config.yaml
tie_word_embeddings: true
lr_mult_o: 1.57
batch_tokens: [32768, 65536, 98304]
Each number is 500 + 40 x the weight over its row's rms, rounded and kept within 0 to 999. Layers, rows and columns count from 0. Numbers have three digits each. The size before them is the row's rms in percent of the matrix's.

# layer 6 MLP down (transposed), 2304x384, rms 0.0165, rows 109-123, columns 96-191
098:454529481397470533488455412475553475499461485477417538522551517448449532489535494445531486500478496449544591536461475484536490467459502507486541551497447498509500485512517517563534534565507512501467497487442511482436444470541466554529448510469464483530532487504528552517554441539538476485
104:494503533467488597521464485559509461509458574512497568426529482484481414526496566565550534498487558576519466461487509420506532455367528455489412490548482503521484552466466493520472453500552501491556445516473488545431583550462486508543567507482473522478527481466431457540486525462479534514
094:510504557540489526486449572524526509480550477480505531527553467507509453526491525471451502497524530432487544474525519509478470502544542523553480456577442517542478544529521487484527544464462490492537574473511457571445461552509508576511520490437490535490477535433537474488541514517524521452
125:497515444449458484502531467512515468541462502544520498568515551545554439513508495462541476551463558469543495468521388539486450527503516474560483490466452429485465469521492459548537533475496470530395513478454512502454510458507488492412518453559532529556521511559549499444449478547492453495
095:545516475515494546533486512470488495517493442508540494548458545483511480576484465461510605463513469500528540415591459547514464562500525517431527523436502454550457541508459497519495459581473496460504488550432455561547449376535554510470505538466497569556521494433485504445540489573570521502
103:500527421463532457443534502479547518516461508503461492540530458474546435465504473398510384514502470529523451489576474485527511463522573453467500469503517510509512530556573476567562473485555491501479475543540481519514539497482576446574510533537523482481502494493518491514472479521500527540
097:535538563489513504493520551573466568494483449495496540484430452407477528496521532451417459406484524482475479500523457503480542500534459478495474557542496434415514477510478502530544549501472461581508441567503507506560569456453492530530470559536569520544567376446536504486540530513520512565
093:511503474472498524475542511497493493538443557517426560511471506561457425534467473495465467523521491530486526518480470589559481509501482518531447427467569420455499490522498530442511518475528494517501558450515546489481550483556517515475472453465490400468472455530446572467515464524465560532
101:543529564435493532477535529459453493489511527505543499523492470529467545569488465509533488467509568408568449494484509516503419482535536425547458580428537482498549416534487502457543509530523517527511489531528404474482509448472454465471561518472541526470542517504496522516438480462515502517
099:539524535539453505531540495478532514577450536484450466472544541509525535484491477550461460490553405495484606510551472532458576565502514493560470446519473500509539508501586491472499450535560540469472482487441490515481466486532493435519490456477464557488534466506535533536598529454542464546
099:559425530440518540444522503499462478461525501423516498532543445469486522501548567505454426565515479489540480579398480496568537528369477466469503542547535439507468532462542519485585497516508448468498479452523520527504544496549506524565465533546520537545494484481528494459483498519502613498
096:501463521556521523518515436485516477489413475499474524541544473472539476494492452503518557611546452443552525528480507434480555498507481497454534495571494494479545458508528434451471475457530521440520494460524463538460530481551473509509532495412555572476457476469478401474510511482489547523
102:486410515517469503606582474525478457507539505492572461471461511531504521466497457487488504547548488461460501532489527515476477466447513514453487531544531442466446569480519518425451465415522426552539556463509477443531423570441473555468486514450473532483578515480460535514506503507530453531
101:608538504517501477529557509480433521501377501512516551566535530551431506455469491501478532518486478496414481543453557427556551444563460533518574475495543433516519529457453434474509541457491467506522453482579511464446542509483513483491493478539525499518464512444456573502495485503520567451
101:549487521474483493504535460464508495489549506498565542569470480443491466570506546482515493472581553504455603540455561527495463586497497477470549422524496567511446526595579494413426490516553489515474494489534469557485497480507501466531525415564558462485553467485492467453433505498456493582
# layer 6 MLP up, 2304x384, rms 0.0937, rows 110-123, columns 96-191
101:471489490416510474528508459571462516464442519441469507471498598434488555493510522506467437434526500527459490542512571462494534522517511541478474465544538510496462534571519459458534574562563488526461544511451527490532489518496456412543440493526469526510562423543494499530537505539510528496
097:438535498520436465484596595527443579505503476548445460523501467476510509491468459469527501503494472423515422522425459487518539473486491471518507466490429518559510525483541512443503426540595526503467454461487462456547469488470467542535442537484557505453473512494472537488468524458459449430
088:531537578532569507484492548479495526487519495483469505471539487443462548511498492505513522489545445510450550580502603459469556486496468537470497521539539552495511543503486551481430525501530537490572566492523501495547510542514499515593510527458495489452497499428514504536565560456453566541
098:539591536529450543524621564539502494530479518498505532495550487494492524434492508438453509514497486465506478537461477499492447425498395477481533499553521503534526487465465469509638506474506491468491490473600502501490527497442459519476415493510536491485486512513514464475513539481464497541
102:434472513507523543490475568502516508526498525522507505470494479606456481535477505603542484501510476500536485492475482454483519474452482531476483516498515551457473439498427508459554508501548492530553508509567438489531539502511509461480513511543451448512468543538431435463566482503444553508
093:517438523444470489503507533513511525506468524513433448528504492536535548558478449563532440486504451487500565437611525516539532445500487485461463550488518580490465473530524374537490483524470592440463500499511542457496509433542570542524579508488378486528513527526447504509504438475545507497
099:502539538504474502565527463540525484535460486475570534532508467461531511423564496489472539510491475459560536526480540447543475464543422520492423478492507528513509473459460451575483554507495468465491554544515473585480539494545462482567542546426538488472465581519517442475487531472461511501
098:535498474488508507563492444518596452497561453540449477439553501545554577444511517515479490464518443513596574495457484538478403513489520485506509532538543490438494449508539515499530525494538534491501500539456508587500468490484530570476516474459426472479431491528524536495473506503491501440
110:532503570462527474553481548567487507459453499510517493470484571453489457569507474441451523494485486525507477492535440493550469548471482493486539473548476548494519458493542466521445452528532527486440548467500475575470546454429524493458574437551540510462439527478466473468470514536459549426
107:464493402499534551540498535457509457552495465492467408416542535476459454521504538515541487459450511566507478400563495563535590463545529384563505408502499481496495475549433484549476514482507532545546460562504502529382503465444492442502455402420517520549500493448457559572461462464503466511
093:484529554513465427512519532432544487539489508523498462458449481509503455502489485459540529518462473487467476425459528545512456435448507472534486588460538490609479451471463512513561443541466431546441473496496553459446532464430582486532471551490460440465488499462499498450412447497604475431
107:498465498506487552482500447426449468554453469499460513461480459460467458447493439482505536463430465480415565537576526532527533479463463540467489428510462445486497533547521511526489466545563473525472439537524456516511552491503450435481477508524522434545481522565501521497501567479481508477
111:493520448518505535421508482478547518438456513571487497446502512490562506495500475479524490532536499454471494511490503393453576534478571540510491487588543492499496428467457446497479488511510500491505541481497481543402453495432500517487514503510513515533581477500502485542485468532525491486
092:503506542500497435523429450532474491516493479485429444496509499462429538450501433472509510472505541513491539462500540437528530549529459526404493512519515494502512539447470431492523653478500545422469532419469564475514458524540515572458513546505537560547503487498438504522515549549519448499